config = dict(
    num_hidden_layers=16,
    hidden_size=320,
    num_attention_heads=2,
    num_key_value_heads=2,
    head_dim=64,
    intermediate_size=1280,
    vocab_size=10925,
    hidden_act='squared_relu',
    norm='rmsnorm',
    norm_place='pre',
    norm_eps=1e-07,
    positions='rope',
    rope_theta=1020.0,
    rope_fraction=0.5,
    qk_norm=True,
    attn_scale=0.22,
    bias='none',
    tie_word_embeddings='early',
    parallel_block=False,
    extras=['some layers without attention', 'local attention windows', 'shifted keys', 'gated attention', 'value residuals', 'hashed n-gram embeddings', 'a smear gate', 'an embedding shortcut', 'learned residual scales', 'capped logits'],
    init='trunc',
    init_std_qkv=0.0394,
    init_std_o=0.011,
    init_std_up=0.0394,
    init_std_down=0.00349,
    optimizer='adamw',
    learning_rate=0.00138,
    beta1=0.95,
    beta2=0.95,
    weight_decay=0.2,
    lr_head=0.0156,
    max_grad_norm=1.0,
    warmup_steps=363,
    schedule='wsd',
    decay_fraction=0.552,
    decay_shape='linear',
    final_lr_fraction=0.0,
    batch_tokens=[32768, 65536, 98304],
    max_seq_len=2048,
    doc_mask=True,
    train_tokens=464800000,
    max_steps=7712,
    dataset='wikipedia_en',
)
Each number is 128 + 24 x the weight over its row's rms, rounded and kept within 0 to 255. Layers, rows and columns count from 0. Numbers have three digits each. The size before them is the row's rms in percent of the matrix's.

# down: layer 8 MLP down (transposed), 1280x320, rms 0.0755, rows 716-815, columns 0-63
# up: layer 8 MLP up, 1280x320, rms 0.0809, rows 717-816, columns 0-63
down716 110:139141140095118151116086131190155127170145144129175085103096126140112128165103133132155131152085169112136134154117126117107121136164126171122153143080132127117121111114136102100135096111100116
up717 092:122171108143125182153110097117157161143116146141134107147113130121098125136148193162133136116131119123089112155106134154135153104122162123124109102113153133119120081153126114113151161119099116
down717 091:140069125119123106116134153102163152100127116107099125128156149124114100144109173107110155136129117110117143093140128112111112081107107134110116113108151142145128157091096164123085123148117148
up718 110:135163085075141125154100132063110100134128121143117128120117107070111120158095137155120129109105113192180143140117127136128109129145113127144092132123110127138124132134149149126130107108103113
down718 107:105126139154090135147160135110099119139134126065149175098097144128110102190117136125144118138143141171140135136151175152134106136103151125127120124128119126112136128156114110089150101183147111
up719 119:159121113124098120140138125152149146139129155094128100126157140121107156119129164141129150065106122104085146131123099152183122124154149117120100127128123145117140100183111145120093090123116177
down719 115:138103112161100104165172098184134144101124132123150093125147119151133187121157138105107105138130126069061160117124083134157141103131105133124084153159153170132141129146139123110090120147153151
up720 124:120123138143152131146124111148134118110129133108128118119102129140081106131103139135141181148139102118129121136125124175113168125137133097119092125081119075143135155140110143170110133143143133
down720 120:136095154116126120140096116137152161119134100135082125174140109138118160141084142142175176146126130122127113172120131117131156160133122134141136119094139125152136063138135118179143117148111115
up721 108:151142144125126146152165112093189135103116136168114141141130139139120122097148143168162170128162132143137080105090113086130130128132123178194149125135145141152093188111105129095077072156127132
down721 115:110114108119140139106140141158121149127120129110137143145133131116164137099157137154130156173122140138118106122119130128120172134098140112174107144133106093143165133123131141128124146156174172
up722 110:112059108107127132144145103134159135118153163086128117148115138125087125163084123157142150146154171133096129120132166113110095091144146142119125136106124129135101163116124185081105169185116152
down722 115:185105152162104128105123086117135099121138123125107117126110110159129133091106176169112159152059144142132120197189140125092170155123127143106127127122149089141092131175113112129128149163118083
up723 108:164087172115109150145147138108126140095122108150098101136141148125103154134118126174143157136109148172109148126144175103151127157112131091177157138106129136116122102129074114126123128157112122
down723 103:136125149135111070108156155064111135108135122122157160154112118150105124131111138096157139102106130109120109099167143113094117099127108126109135109082113145100099127127059093160141111116131151
up724 111:154107100142129136125086133141151147117142093116141111091105115127123124132142112143113120133064128167128127102113161146135127123145094111168149129113101117105183104119169171070120141117141130
down724 111:105129125093149139112095135160142142078116114107085136138099106135101141115192079133174116117094182153164141106106133123137156133162146130150117104122114128043128101171138114144143089123137121
up725 097:120074101097075157049102119096128124114126137142094128126121101106080154119109200126074130118082126164089151094108137145093124146123096125125097187138114095127162140133142115090135157133117102
down725 100:146151147120123168140095113142101122172155144143120120134112129135158181138141073125110136117129128087165095158107129118093117119192116113083138165137133142106111117115102115109149129109115120
up726 099:102076130141077114142157098087135181085132106140084106135114146131119135110135144142130123141098167094107096071135166132123118107121117176163169097137148135143097143166124157110134124109127145
down726 107:144100142104137115144108148123108140091106114138099086128111110118161134135133153137133121195089145130125173118094121132127148135140069158129072133133142121136131120128163121109164133116152127
up727 095:112130116115113151181200126163174133127104149128147090098128128107108150139175111131146124118110146136145111125150121105157158103119152148129160111161129095116156173130144159112101131133137149
down727 096:153130136149097130136148142136111103159106142129146121034136138151125143139104097126114144167161121097100112112145116103148109122152133086107147136137124134102126162123158144116102143096103148
up728 104:106100110135137155102127120129151131106126112127155141125150112100137139147136111112150120108118099165100113156115144137175123115128133098147118152127138135180174127130118133119127075160127125
down728 110:125122137128110100156130099108102162085108129146107111115139155137146109103129070132130090153119135119128129134159118156152154077135143115122123130125121112143124133109127112144114114117136140
up729 109:126136104144087186150115132126159134103118105156105116091080164111131098137148148142167113111119143141121132132139112156137120152111119140177129157126106154138109121130135171131143145145113125
down729 107:101136132142124124155139104114160105130126093109122137085076159097139154102116116124157106132168120124092090127092086185132145144121117125115113117169142142106086153121164146145166106118133109
up730 110:109129087069140164107131156132165152115097143104159098088094163105118122135130153139138116134117141141110130119134114132167134153179133115124105119126153124135188074137180160153150133113128095
down730 106:109094152126146118080112102139143116136063116123117136151102174098133109109124110157146058073099090083147121176181138141140180126133110131073096136109133140112142115159147090133147113118173102
up731 106:132102133071127125096117113150186115155125110122135108083134136104137115156118098118100147107071170126088081110141142118131135124127143124118103124131122141107101127130097095117115128130106121
down731 107:129126134115129146110142155131171052135166133067142120122135160118093142128147088156140141141098133133166093169145154138138122123151140141129145116132107138137122127151146115158149109137137115
up732 100:118125156092137128101109136118168137089083118115150127153130148140150127164148120131169156155142147144092140129111101117146152140140123117132165085124156094125099089103139129121134125136105126
down732 097:130128106179148123077127161157152123117146159070106142140153142131149144124128094097102147123131088106153149149132110112125121144116138167115103138168094105164118139163141138138166136137080118
up733 096:159137073125148136157111128096169147122129121142135185128127135125139119142115138174161116129151145136099139122159187123089119162132139160162124125127134132134158087144115091103144140172102144
down733 095:169116123151139116097154134131130114096114176130112114169110092101096129127100109132176093106114100130121140111153120124156154098101137112150123131157095113159162097113109111128133125144138159
up734 123:125066119120199122119126081130133131088111144085108098108097107115115135093120135128158148111120123144112103148128122177114172139134166112137095124110134130124090126127103114126124121116137145
down734 112:118117096071130137138128086151103135098105120146069147152131124093158078155122121124114149083148097108134118130145146156101139152133129156094131109121124137122122128092137150149139105112153131
up735 110:173104138117139144146139127075145146124120124130123077127129118146109135097112134147113118147132140139136107054091131118161157146111138157142126109097170114152179141127083158117155139139097159
down735 108:118099112088138082146132161099139148132136114147127129133093155179129138128136103096125135114140105111109143070118153134128130119120127135069094082127137103177147148124135118129110168102127174
up736 109:156143125134127126096132140126127105163135112110147140134107149119108161101103163094129162108133098126175129119123103079142113143122148123158086138083155136132087123158113101136168153171085117
down736 103:083106075162130081117166102132100133141151136113140097136120160122106137105112122104134124110097150114135120101121129182136122146130093104156144131067098098150121138114120149098120135170123131
up737 106:157160137159122108063128123149148155141155184138129108054143114138134114142108139157128144175078132155098089088151154138107126104103103141157145121156161108107175158146136098180133109143156129
down737 106:092154187096149108089167119160134111150079163097131093091159117135112171114169127099139144129144154139154119136150125124111123077148136116082129187177157132124121122112112119114113131120102108
up738 099:100136092111130116098108136104137122103105137115128181138109154088092145121081176124158111098108092156098114156111158121112151184134160141134097141124096123147137132136115145134153144146121113
down738 101:091120085104121094131124107117138102114116148144098158132144136084100156117155133144139093165154084096134177133102111125069165152126115140111100168126141137135077163137144104123099132109094086
up739 092:121126108133161125136134082119127137115088093135138121109130117136121190164159109158133131115148126182127131118131167142152101120119124108155157133128124147107154123174079134136147135160137099
down739 090:107148142122136142159131139151136131161116127117115155152145106125134092143100112140105108091146112120077109112163122109121093133127157099131147115118105160135160132095099145149098141185156148
up740 092:125156161097165132117147122122104127126168143132101099126133129130135115188156144150142180097114101146153082129121133164169128143156151135156107140130149136119111156190174089137168111157091106
down740 097:139138080167124087073105150124110098097139117142149173148125144106161141125124164142125128122125129154152164121128158160178146081141142125082115149153129097122092103093097155115136153127111121
up741 082:141081131130065137132147113159152102143121113116137107140053142148135084157130155141111121115115131137133163162114154136147130136144131185136068135134113077119124129137121123119138135127146121
down741 083:145147130138153138130129175129109118102116129157124152130171081094106144118135086110176138136110120125145127116158105126133095127139126094146138129129146178138141126134122139172152143159122124
up742 097:173125096126120135113183144104195132158098122107147133113117141144136098132087106152139141133140085116170070078135110126118131113127151157135117116127147103117144129120104109124137131141122144
down742 099:103126089084110128116094156125122084073118115125124129143129109148124141110125143107132072132084137158124125135147149113087090139128098094134099172135130079106150092152100138163090139140126142
up743 108:103124127142119154087134115132091160129100144157104122120151104183093125089086133102131178145093123150133076070134134085139117101129086130149160114148138129151160185105147157080157091132121100
down743 110:117154167151155141151114132084103122131156133136121158129112124098131108135103119128127133118102141091093140146142096120098152129110155108135113056130089128082124132094136150118140152124152124
up744 097:086155177120124182119137114142161147134114155128143124115118128126121135078159133129076152117136156127156158108109100107090092120161151133151142098087133081150128142134109132149136104107106151
down744 108:174129078144119125124152139160146120121141123104153139104116087101117112120140126095130144115095134157107150108160099106107150156106115124099127176153180112121114107104151126106183134154147145
up745 098:153134140132088149117086133105127114145140129139124150095142110120162139144158178159121192119075130113137107136149128113122148145154153144143105144113131143117117134133073147168106133154124104
down745 095:146117144137106140118130140124139108157120165148151152148099152093094132124118126113090095122132158157127124111155124125139196145071116167134169130137138091166149117106101110103133124119150137
up746 109:114118105134125107118151103112152166120115114091132150110136123161151136143100151160113159155092127117120053136133137131150126137137147138091093129143136082142107107169129151157146162110141105
down746 116:151117133123113134128085179143149118099134111179147135140189156099161154108144077135124089164128062108120121087129149145117108101108135131112116089127142123093153128153152138105138133081139104
up747 100:179122128131154135129126128145167115120166092130128112111110135172117135139141136140127154058086122176124143079128123130207106133116110157115111180082175118119095101157099116104116126138137108
down747 098:108140101156110093137119127149164117102149186106135143134131155134134109143139118122128158149106151141128138106109133131109174108128130125119141115100120103140119112144111165148096119109103142
up748 106:159121111083096129110108106141131126147157110094079127139149140111141125085123138144144128127095126123146146117121110120161142174148135126139156100131111110128158115143170143138129135131123142
down748 102:143117097123119144138126129141156136150104125096145091154141105133167126135142123125160100108164121122104145136170164129103129104097123130082127124148100147130092107120117128129120121120097157
up749 084:140111095156124103132138133105136192145134116133159109121135117103118113147134128116146138139096121174078128106169200130183109079087156086154117123129143094139121151082152169125123129130153109
down749 084:166150112110136110144153122148135122146141125171118127134083145109128139101157151139121131126147112098177128158084087095112121133143152101146136118145099125149140137152126092108151123125118115
up750 096:134119134148136149140050124116116116152130118111155131073125163125124158131123129114098151098146132120130169143068114091154181148146129127123120150156105081139113141083134131147111073148122127
down750 102:141111144103109145173161133122057112124086110164110134133114135144098148106126116114160100128150114140140087087114165118104115173145144138113123155082141131166106117115089156089124151086162108
up751 105:116106088137119152117148059158122115114130111099182146114114157151102125095141143142094134144130103111097130130179199086118109134207149110163151112073164150121156112181086182119086125105112135
down751 105:130134119161130147096091109123108083114125137163133149150136124110119138125135138155138149122125114084095125091158147097087142165174168111093131145094086181081167122095115135150115098137076100
up752 106:118072120110139142147116121164131115082064137129097143135148155156171112114147144091114124144140140099071155107136117124104153134122102100102131140133109130164128135129145134174117147134123142
down752 106:123128133111147161135167183174117116132181091103156161122115128157129154123115110137144126143114114127060131150131109116067110121107112123123143163145141145110123119136053127166126133133150104
up753 101:122079088110111140064151111154124116099108131138090120119132172129127123123114161123132123069136131095180132116136107118133103172165161117124113123119079109124165150137131159148132119099146131
down753 103:111133112142118168143156140112110133135125162116157168108131130118167155124075163115127093111135095099139164121104139092093084130174140161121104148163115139125138107145123085135169122144092131
up754 104:126083124116104189130157099131122137151112153142121123173122137095083149127144114142151134147124077112131100106130116100155126121148078147125129123095119158142177174158117097134115158127106121
down754 106:117099139076119124100137150117159140145143150123133155140138121105122161122131120144104161127104112131095138119119100164140147133133170133154080086129118146132150126094110142133115120125100151
up755 083:118112113110138157107112140140099137127126130132143094139096125156104094110152139149077140107120111128121119142138197163163119081093136119151134120146161128137163151167112123123099096086136161
down755 085:149129173143129103150168148161115159127132117088104115154137140112161110162124148093105120143117103143135147114145139096144123176131134110085133110120138115134120137100134107143100142145102103
up756 111:106142132133141139169060115148117163157152147099162125135125161137127166111186098109139142105082133124157166098140113105112148150170155127110118147072119143111179138167137166128109127121118113
down756 109:109108132134153111094120098183138113076157097110155136148086139152078141120124101133167109118159142113117132098183126153080109108139126098129157151131108115137110117146084154174143159106151134
up757 107:147093094086172152158098127100152152117100167128103093127123142131149173123106151169108121111125149151094089107129122177144122149133124167148098134107134089096132086119138140103128138156110137
down757 106:113152146125138149106144117170091123131151155092139107112182107171148126108137083119110122123116109124103117133149131151109136103126103161118095151145141117105148152148150098131120104134145103
up758 099:119097094113155154129137102131120152136126075125151127101145150105110086116149127113115101123114154135082094078074163125130109087138086160103129137121108090149131115155149146126103131138104115
down758 100:140105126125142134121120109128112119131135136128115136097156154128129143168107117127145151100132107129166147134145126122131118135134096120115103138111130137131104116130127142110144133132180152
up759 106:154138097113117098113118122086133127109139111107184080137151143124110140154097162138147127095131109124108140111147152131125100124144129142144080116121103121128175089150123128140144132136127118
down759 101:160131143127152111154135104125121102138137078100162151193140130139125132137122139135103156104110111155164136127122098116098114091154138161138108084130122137122143121119118119107154098119114153
up760 101:127150107120136101096095105123137130109062117127130117133101143121138107164131170138137168118121131125113147122150137149130160134152108110147144123156145113119140129133128110132150133154106121
down760 100:110117153135189102135138128126129137153120094144092169172099109109084132118105128148128145071099143156156134127168122100119128114154130158085144139172158167142135111127096107116145100148126093
up761 094:166102112133094109118111112123121126122112127125095121145096171142143111121148126123112128098149134158156069145107115118130156172078143181120106113117093126131145184101081138123136141155174127
down761 094:125139130128133119147118099115149114165120131083110155108133160092096132113134118139145133106144147122169115118146141100131139117123130162129090165132118131195088130139175135132138106121157121
up762 095:137110116112107164152127104123184182143139132129135164115086111116117116131094118162087153144095125134137129107117142134121113130115119131145097125134153150141128144160146111098123124107134152
down762 101:122128152088124144148110105054154132090133133138126130141127119160130095155096096130148144108142115126099114152164090128109150090091142115116171137111108135149112146149171099141125133158094090
up763 102:164129131152112133129155113151153125128173129130137104112125156107155124109161131122130141162149151176166095120100192141128108131161143161101172124104165092139124130121107115157119111134151137
down763 101:113131129138120131190139139167109146118105137114149118148160106121141103133136146124116113176223155162165156107131114137089152112139140101082158135115127065122127148140153137099167142117139132
up764 122:110111139121111127118140126130122155071136147118082111117124144104127135154113157146120146097103161162099116100122123133161170131155138123139136143156111139113179131155147095144168137124102153
down764 114:098175130110089110159137146148107144111116127141095123122141141157097126119092141101156158114133133095091150094141180125120130135131159111162121145126117124111127136150111160130133141104063143
up765 109:111151089179131126125125084105201140100139130114137143145101101116141128114142104149149096101130128150119126162058140136184113100176117095138159128125099126159169129122131110151111121152119120
down765 110:114137094114107110121105108114140139139101140136137107128134135131151143133116138139136097090109128080105120115164120151126140094165100140084103169095125118101124172111129083089119138159152126
up766 100:135112121148088135113120118093143153105095116122118121126136128159117110119126139106126138114139117082133159119120111146164131124087155073131121141134132127141128154186124142076094135131156127
down766 101:096158137107125109116126140136086136142148136105121097115102101131082123120131107087113142122156153072129140141119131140092160138121141143147145151127122118080092131120134180127076130125131122
up767 098:126114117092112176087094113158143136125132130133115104145151098112147134109139125144134131130130126116153143086136146098140133132145114148125123115146172167129139104142093126142114126164091107
down767 098:134142105119120096102107131120145121112148122119071169076095130117125118132121159129123133155088117146143131109151092135097163092145103128122132132121150135117132101155098125117113151116099118
up768 112:123118141125131152146106131148190158124139113100113094123135125119124099113131113100129179094097149117174138096052134108125163114179090140093149131072143145138120138168161170184140097132156152
down768 109:123139105094150165134163148145132152109142141088129148110113128130133106132157132112064134173146088135144076113132144132147123112119082122101226125126136092154126153116136110087137101140130111
up769 097:145084139149120146123166129082156111135103122174122145124094123139095113139135135134158105087149130141114142125133145131135133114139150166158172098122112110110168107091108150146136135161117108
down769 098:100132137090121130135108128103160114159126137127170177144156113136100142106122109146143120086110109118155187141117141129097115094170139142126174114138068148083162084177160084140158172095124107
up770 104:140129148115079160110177119082182157140144100130114159133139130121128117170095129147132154155117092144136115105099151127144136100144167172164119118127126146154132121169151084122101081122132095
down770 111:126129125129125148106155120153124123157138138115093126131163154125137162102157100135163133085142116145164097134109093134135125126130192149137117163136143089147165111108113131124133161167140131
up771 096:144111171104145149119120119152153145125152177138076161113105121121105108148116136147108118120147131151136081085151106125154138174137117150143156113111152079163151146119150150190103184097115115
down771 098:112116118129136135114090119140180119138155157113169170130124121139137155148128111118111137148174147123117144161125117127123164064066114194068158109117135140121123091131115132126119148102097123
up772 101:147121144138115155161119130097109140124117092141126136100112169108121094162163163142159155124144148126145112122106128127150131127161084156106160138124129088140116120118133172152102116136104127
down772 103:108160142119160155126118110145133145094154116197105179133111111130145111121131143149154145115127136098158156148142126084116145133147154158141116134122130146145142125142169123140161131126141125
up773 114:105126124102153138127129129104128136099114173136126121109128143107101129126119169140115121119132129115123076116119128141140142141157139129171138130133152135132120127152116094136141142136079171
down773 111:117107168101149156067124086168156149108128122133168126166149138125126124112155101144150174147093116199161062132136104127166152162154138126089090130164139105177122172099089125128135133136167170
up774 095:102130131158111220118131114140183104125161148116068112146132098077101182088159131144130146102121130139142124124069123126132185125094141105105144158154142083135137136131138127148134149096135123
down774 095:153084137149127110129152125121150102167128156129087125127152142124141123128137134104153122153151097129118141101108125122168133135152100133134151131124107100078102195180145146139133135100145158
up775 097:165134111112103117123086117132114102109116138132087119123148143131113142151079118172122173086097119165085149079091162078178157121082145155115125131119120101147168124164108112125097142126116101
down775 100:113197156123147099157112144113071120117103133109130132155120149130135182114126046155122120141161044168072101116127122103115137114135145138115113145101109135147132122133116147160098137108091138
up776 098:108130149110078142096114098142125103120111125111108074118127098146147086098089144150093168133140115129140110155118131123152130133130131109169120148170136132152115159130126132150118116133095134
down776 100:107152141116045105139142139111118111126146096088114158132114155139100139153089115113147147133064068146145155109140116130114150106153166122140122133112117151144065148087131113076143098136122117
up777 096:194095092098130135096130124098118110130076143112087129122121109141068128117111091132156108105122135156111126154123119119143157130109164135096157136165104102152145148102144154139153116117138103
down777 098:119059118131088126119147086146125146159113162129129127149144148119139156126089090138121111107113077108110131126140124161110134150109142137111133147120138150080114113118133126164181105075150124
up778 105:128117145128117136145128140129107202124141122138137099131128167115119134132076136158101139115095147170125110132126127147129155125127145159144130114119173130127155154118117117116159118162116098
down778 102:130152164147070123130132245097093146129154111095169113148110154135111107140126154143135118145148134098103120138133124097149140102126132108090154114128150123149119111149122111090138172143138131
up779 052:123142107099135170121121076136151160138125134119115116093119162108128125104122140157108155127122190142128135096087158137195139152107137152147096143106135105157132122159097123135129124135116150
down779 043:092110128162122099113127116137168122127134132139162163098122128142161133098113121117116133144129133093136114108093113135114105132124128160101106144106160116135144091110146132109129154176133156
up780 086:137146150157107140107128106121113103113134088168156145119151125151157147119128163123112105082109143190137106114112130141154131134166142176122088170152166153131132106172108131120164118176133112
down780 093:098181141166118129140115137130096162123122127161107112149145146119116154126113136103108119125100121136113134123098109114141114115138100119093125117153119121169129117129146135121139156136118106
up781 082:129149123103131140100172126148147155103135119156137103136161115091108121132124162143117129151152109145112130137116131149145114154117145107136133105115138089147150116116109148104144127164135150
down781 086:116135125119117092151158140156104130088140146121129120083124151148119128143148187101109140162169133132156160146131145119141093157151104138117145174137130068129118087195133099131114102147118116
up782 097:146110168135116124142110142116145142138091116102084161077160128118095110110116150113105122110127190174160142122127126122127145150141162139109144122123158138131189142147066125143094113141111137
down782 093:097123162151111107135119134118124149128172173103112128122137109114103091133121172075115145152128135099117153088096126144120135107117111107070153102099124141121087164143128130108124104158114140
up783 105:156105149101140127105142118123114150112119104129127153106160105104119123103142164108082143076135123140169113124121093151130147083128139143110123106117147141116119101120114161130124137109112180
down783 101:120143129121145099126140120114133110158135128124085134153148100128154182123139164148102125140122128132134131075128074166115128127104122148096106129134132130128106103115137122142120111091111114
up784 101:173136118113118154141123126108098168118086136136131123129108151126139144142152165138132105131131159098151140121143150135136111123174109140150159170162128103137116109114128172091137118178169111
down784 101:138081107115113090133097144120113123132141151132127105139130086127082138126124069126141166158145122123117128117123112143138128118176133133128089203118099145085162122126113144105119131118138106
up785 102:157108122109107102082140132120116141099154118095142092112110096126084086109146122142131155121121121147115144128135146142139148102101140093110128101130144136119118095150114104152115072142129153
down785 103:145117109097124109123146119121166101104112135133128130082148115107129142145145132114149099167147082144125183164132093157089128106152151099122106140133113135121135110156112126101150083070154166
up786 102:137134146115163125109169121122121172086131105148116144155104109160100123151114111148122122102121147112178117113140120140158181150155172165117152121138124142110156155135147135160098142098150103
down786 102:134112155158090107104115118114122136117079122111093123113149187096125129120145120126098132168112094134099137114144075176081133103197125112139167131112120134124128137119097145138137115107143130
up787 100:143105152141092180143113101152133181125079162135143130124139151158113133137143134132116103123107152135139115093108140123134146151130120088144118152156123117155124094073169121105110118161153118
down787 094:131097087169135110117131173134122126120120130161144136107106149149131161120181119096156119096175116161125141098120146143139136109121172118088119152182124127117111089124150189135159114124142124
up788 107:147096138138131133112113136116137136134121131130139083113177117128120136113159126150136118101091145146132146141127150146118141123138102115168153155082108116122149143108109146124107136106128159
down788 106:120118062117105122159101168130142102160139176112192141191107136134126134115156138148138155138158132121124113168137135177136163121093122135092125119101142112090186120137117108102105126144130096
up789 115:138094125085145146098168113102135156114138138123144120108172138112129129103102102140119151130126171142158113116106116110138134131145169146154105149125144115146110130131109154156098113115134143
down789 116:122135142141123149105105130150112158129148148093131129088155084144113149078181104128136166143142131119089096116125106118145144106101150137106111132168138110120118126135098149117155148102099189
up790 088:134117149095137119169174126057141095135101149158080163126139142125112109112122130150137154128097116119140153113112144148155147135128179128188092185160133147144142155137146110130095135138104109
down790 089:104136138136154169165124180155151141138148130098127121130104161126106170117098140095096155132165139159088094115159076131134142113128129147070115130134122129130126117153110119110155140112128139
up791 087:178136138099103127172111122148146147158120116141115158091126175147161128158110137082148108120125164105122123143128123138122168149161110160098188137113125115137139125105200085092131147143137130
down791 089:137100073166131109079160104108159120125152139181124101116117089116118133132154151141124120115140130133127172106129166110125091121077152137167121176128159151125107093136132124127146141127138141
up792 110:158125145139137142079157063135142113144138184156075100106095113067112108147111134143130159092095120104171091126112118134120123095110121148140152125136120149144121160135162110120137137089162112
down792 111:116148172108120137089128128161123104111121115134108137109107101139145112120099154116112135097129103063123119168122138109091154072159100140078139154177128105136146151132120129154165138166146105
up793 092:162073094124125149122142120070127101094137115095089114135111125118136115132115094149111118127133113112157176171138134091174145180124123093112141137095124119143129167098135102138089113146143181
down793 091:082128132184117143174086114155135137126140139111156151135113116110145115130123144057107161168171140170111099096150101115105127070143152185094119133130134110101103094159099157110158114126145105
up794 113:133149147122123150138130121135158133115159102097099131121107149089153122089119139164136149146150104140112091132095155158109152161120136146123092124095116101123094128147087107079152130156104152
down794 108:135125167141135130138077155156094160170120140139133142109146116147175131075146122162097155171148114127123118159076148125115121123118152161126131080153108025129087123128111102160105175113177140
up795 087:128115147135166135122137113094125147166135162134124150098115160129109115127076094108090110130154127125122087120118177148148178147159152119092095152113101095152135127114161144140106128099140128
down795 092:107146082094091156131136134117129108111153129124135117187104106125135105124167125082145122134096086135142132163119111105142130115076146161169151117147163183134108130133099118133128110139104130
up796 095:115135136107102131145135093136174120114107084128135129121152158144135098133168151181116133113103175116128162127140190143175106183127123102158136150138110142119128134125122170166140132137103114
down796 100:131125105137108075156106159133170120082127114116134094113121132121115133147110105160121140132115086149136135147110101156114151121120088170114101152161116159130118157124128133111123113110183158
up797 109:118112088116179113141114093168137187135107101142134145135114140147160098099097144112100125098085138142141139090150109133108129097141117141104119105134131102113145148118119158151099145148102120
down797 112:132146121166139126123152122148115155100136119148162117110123106127148146137167151139130138113115138138070130144104124115105132197156163093184167139128099153119136152162107169095149107137111112
up798 115:154138174123097134124149089131131170129102106129141118148089102096141167108118154118107089087072148141128123097122149171112156121135167163133120143140121116122110131110115130140138124159082097
down798 107:128123150106157078140155155096068153145128089118133111100127118100153150102121140152128119143126143126102116147152160169131131121105123124123095148132129111151159100126106089108170159128119082
up799 116:175144119142148146109127130126121141152109122112138145148090137138133153110073135147135151121143123126122090114106138148135150112102098147110062117090124123161131136136137172079126125193111083
down799 113:110125112166066157150141138076106123128095095152128110136145133096125146109121127115105133114170118133133144109115155084115095084157121134156122148147123162101149105130125159131160181123074124
up800 096:128150088153127128117131138143121147154134122114117153142135143146138141153133146160116148123101104148145153166110202130168159135125139112138116156140152149161107116103139164136121132108094098
down800 094:087112140140093142155161130134112145134113128154139131144130160108131170122148159107090102139122132150125178175107140172121139118138134150150164126161078123103115098118115111137128135117126131
up801 103:149109137111117141079112112144180132159135139141092089095109119117140138102115138121180167142113152135154116115143103106142166150103125153132162152119125136111089120094146175114106097112140114
down801 102:124115171122118166098171146147092095099179136118125145142089104141102148080139128105139117088151130111130112137114130109122082121118139085148154097111133096154087094155127086146119119095122127
up802 091:112151146083112165122159106117151137117112127161097147093097127131126095123147127152145105146141112099161081106148157141148155141108162173129151144137105095130138119147157139094144125120146114
down802 094:108113125150153063112115128161148120114152136108146121096156118078138128109133152118141120113137118142114134154109159119136147128110097147103125109135174151104153113110106131114155143154159185
up803 105:159144121137086141146110132106157116131136105142147159134150124098132118148097117145153134130112198124128130088123143091090166148114142123133110112147096103168107133116114162136101125122121145
down803 109:110125141113108121114140152151131116136170163110118157096129130141097161155141100122113109161160105147116119151134146133118126105140121120143132146151119100124138120130101138149110147130115131
up804 109:151102120111143147135116095061136120139171110129108116156143115062078134127127140117144114135106110130128129129122116123128170160143117130144138197162107098119105123142151167140143115121077130
down804 107:139116117131138112124114127137070141132148157120138109074119091127127109121168146138105128113140144129108119125149091131074123106105132115117163135102128119135170145103153141090096150146154164
up805 098:138103087126132138125155111079143141119086129113156065141119106121123140094122137112071139131144122144159117105115121107140125114144122118127109165140105128150154130141181123127132099144127112
down805 100:159111094123098100132153115082149165132130136147145072109130121136117146153145072148079123124105093114156150152109115165130134113091113114109084079115100133110152124161117092111132085122151108
up806 090:142086146145140121080108127140112131091179074130134153138098112130141106128127129110102115103140159166101134159113134118112176153124130134160132116123134127127091192169134097078051165145130141
down806 089:142122101091098171085142120147151122125059144123090112097141154113127144117106133165110131136104139105113145092135105115185126100128170129091104103144114120112124070114108148140178140136115084
up807 111:127137085165116133118131148117144130143129143134132152076106142102098132133095126111152123111118106117160147105078180093125143165118142161122126126106107127121137105146147096151087149143112147
down807 106:120128108185109120101128118137138121156123170115073164118093085141052101161110100089134089147130155121140132141117139109127149109094130104128163151134113152128111127105111065180087113120150166
up808 097:134144127107138121154120108101139125046065120130069127123156108114119132118103124129145140130138160140118117133086133092093126201098169142196136147131143153140148140115104139123114138109129186
down808 095:127105096135187106127171118117150108137090135117141172083097078129095143114122072173143119122084108141138124171149147136063110161100145141123118159155148107149152108111109154141096141093137092
up809 101:159111112117144147093132142124143124143166139162144077167106128127135164167129114132075151153151107097108079107098170100159135147181117096120118080129099131146168130153126106163113117128123124
down809 101:119152136125103104109103128122098089116158135142117130098104106141115061124127168107118151170130147143140108143167158172104140153101137107115115138132101135143156110120127158123119110160138138
up810 095:132101127108123128102153117150196133109182114158152120120115133120134128137122169160130141111144092117108159142117136143105142137098132099140138165127103118186167137104172110146113104131115104
down810 093:150135104134172164138073137174127124104130131100146122079098128154071148143169120136096080118134152091129145130144121142080131104141128145110145125151121118132136128102117131108150104127134136
up811 123:163142108118107163121105134117121152167127146126121135151122122104147168145145145126123194096119160123155146124043122145152146131125161129145128119112148110122131131127122098156151135172112096
down811 114:174115141127070123138112120138085112137145130152119149113113132128088143147138139109124163134140140136143135185080147160184162106150123139155135146116145132123110109078130132152148130150126135
up812 137:141111128140120143097128125111157154142112143122141069147123125114097169110115155147108129103149148121168131130057144135142151107124101149153155087116118120161113174152137112096127101119082155
down812 114:132156142133123112122163169155136145159130122130147129132131135107096110131138147147148070135133135117134140175140088138130113125120119141145127103104060117096143106110165135103093157091135120
up813 095:124140166118131123132131129136114095124117111122129125041115127135138129094111137105121140065108132163135088143118118135138173134111151145122136129110110134146129142098132148074093118179159118
down813 095:115179125124153144119095156127132100134167175142163108152122151130112140122141191108127119116184119114155147115150173091082133144192149118142102130116119129109103111118134116135135128131138154
up814 106:136125154130151136148101075083127125151093139152080151056130138171140138110083116117144102127100114118129131092140110108149134131109115164099073110133125144139090093187135144137142161137131124
down814 106:119208180127122106114123173116118148146111104137147080102113117129154150120142146086121109118171150134130141125175111137124143125119120084159121120137145097056092145091120133095117145105156135
up815 095:123139114155109110114128128109119129177144154082126125100102142116143107118114158134094150146144134113139099156136148090112100123099085160143197124092100140120131128154083203109119101170113076
down815 099:122107154076145109131100134149121141143078131133106125155138127138150135094117133120122102105165180122140176125126107132149140155122149080095140113131147151129165159076143116174064172158085108
up816 105:143089117116169146091147132164116131128140183115131123134106126147126130145135155119132143129093121111167141119156144127141159151130120114158104182144119130143127148179098163154152135131119167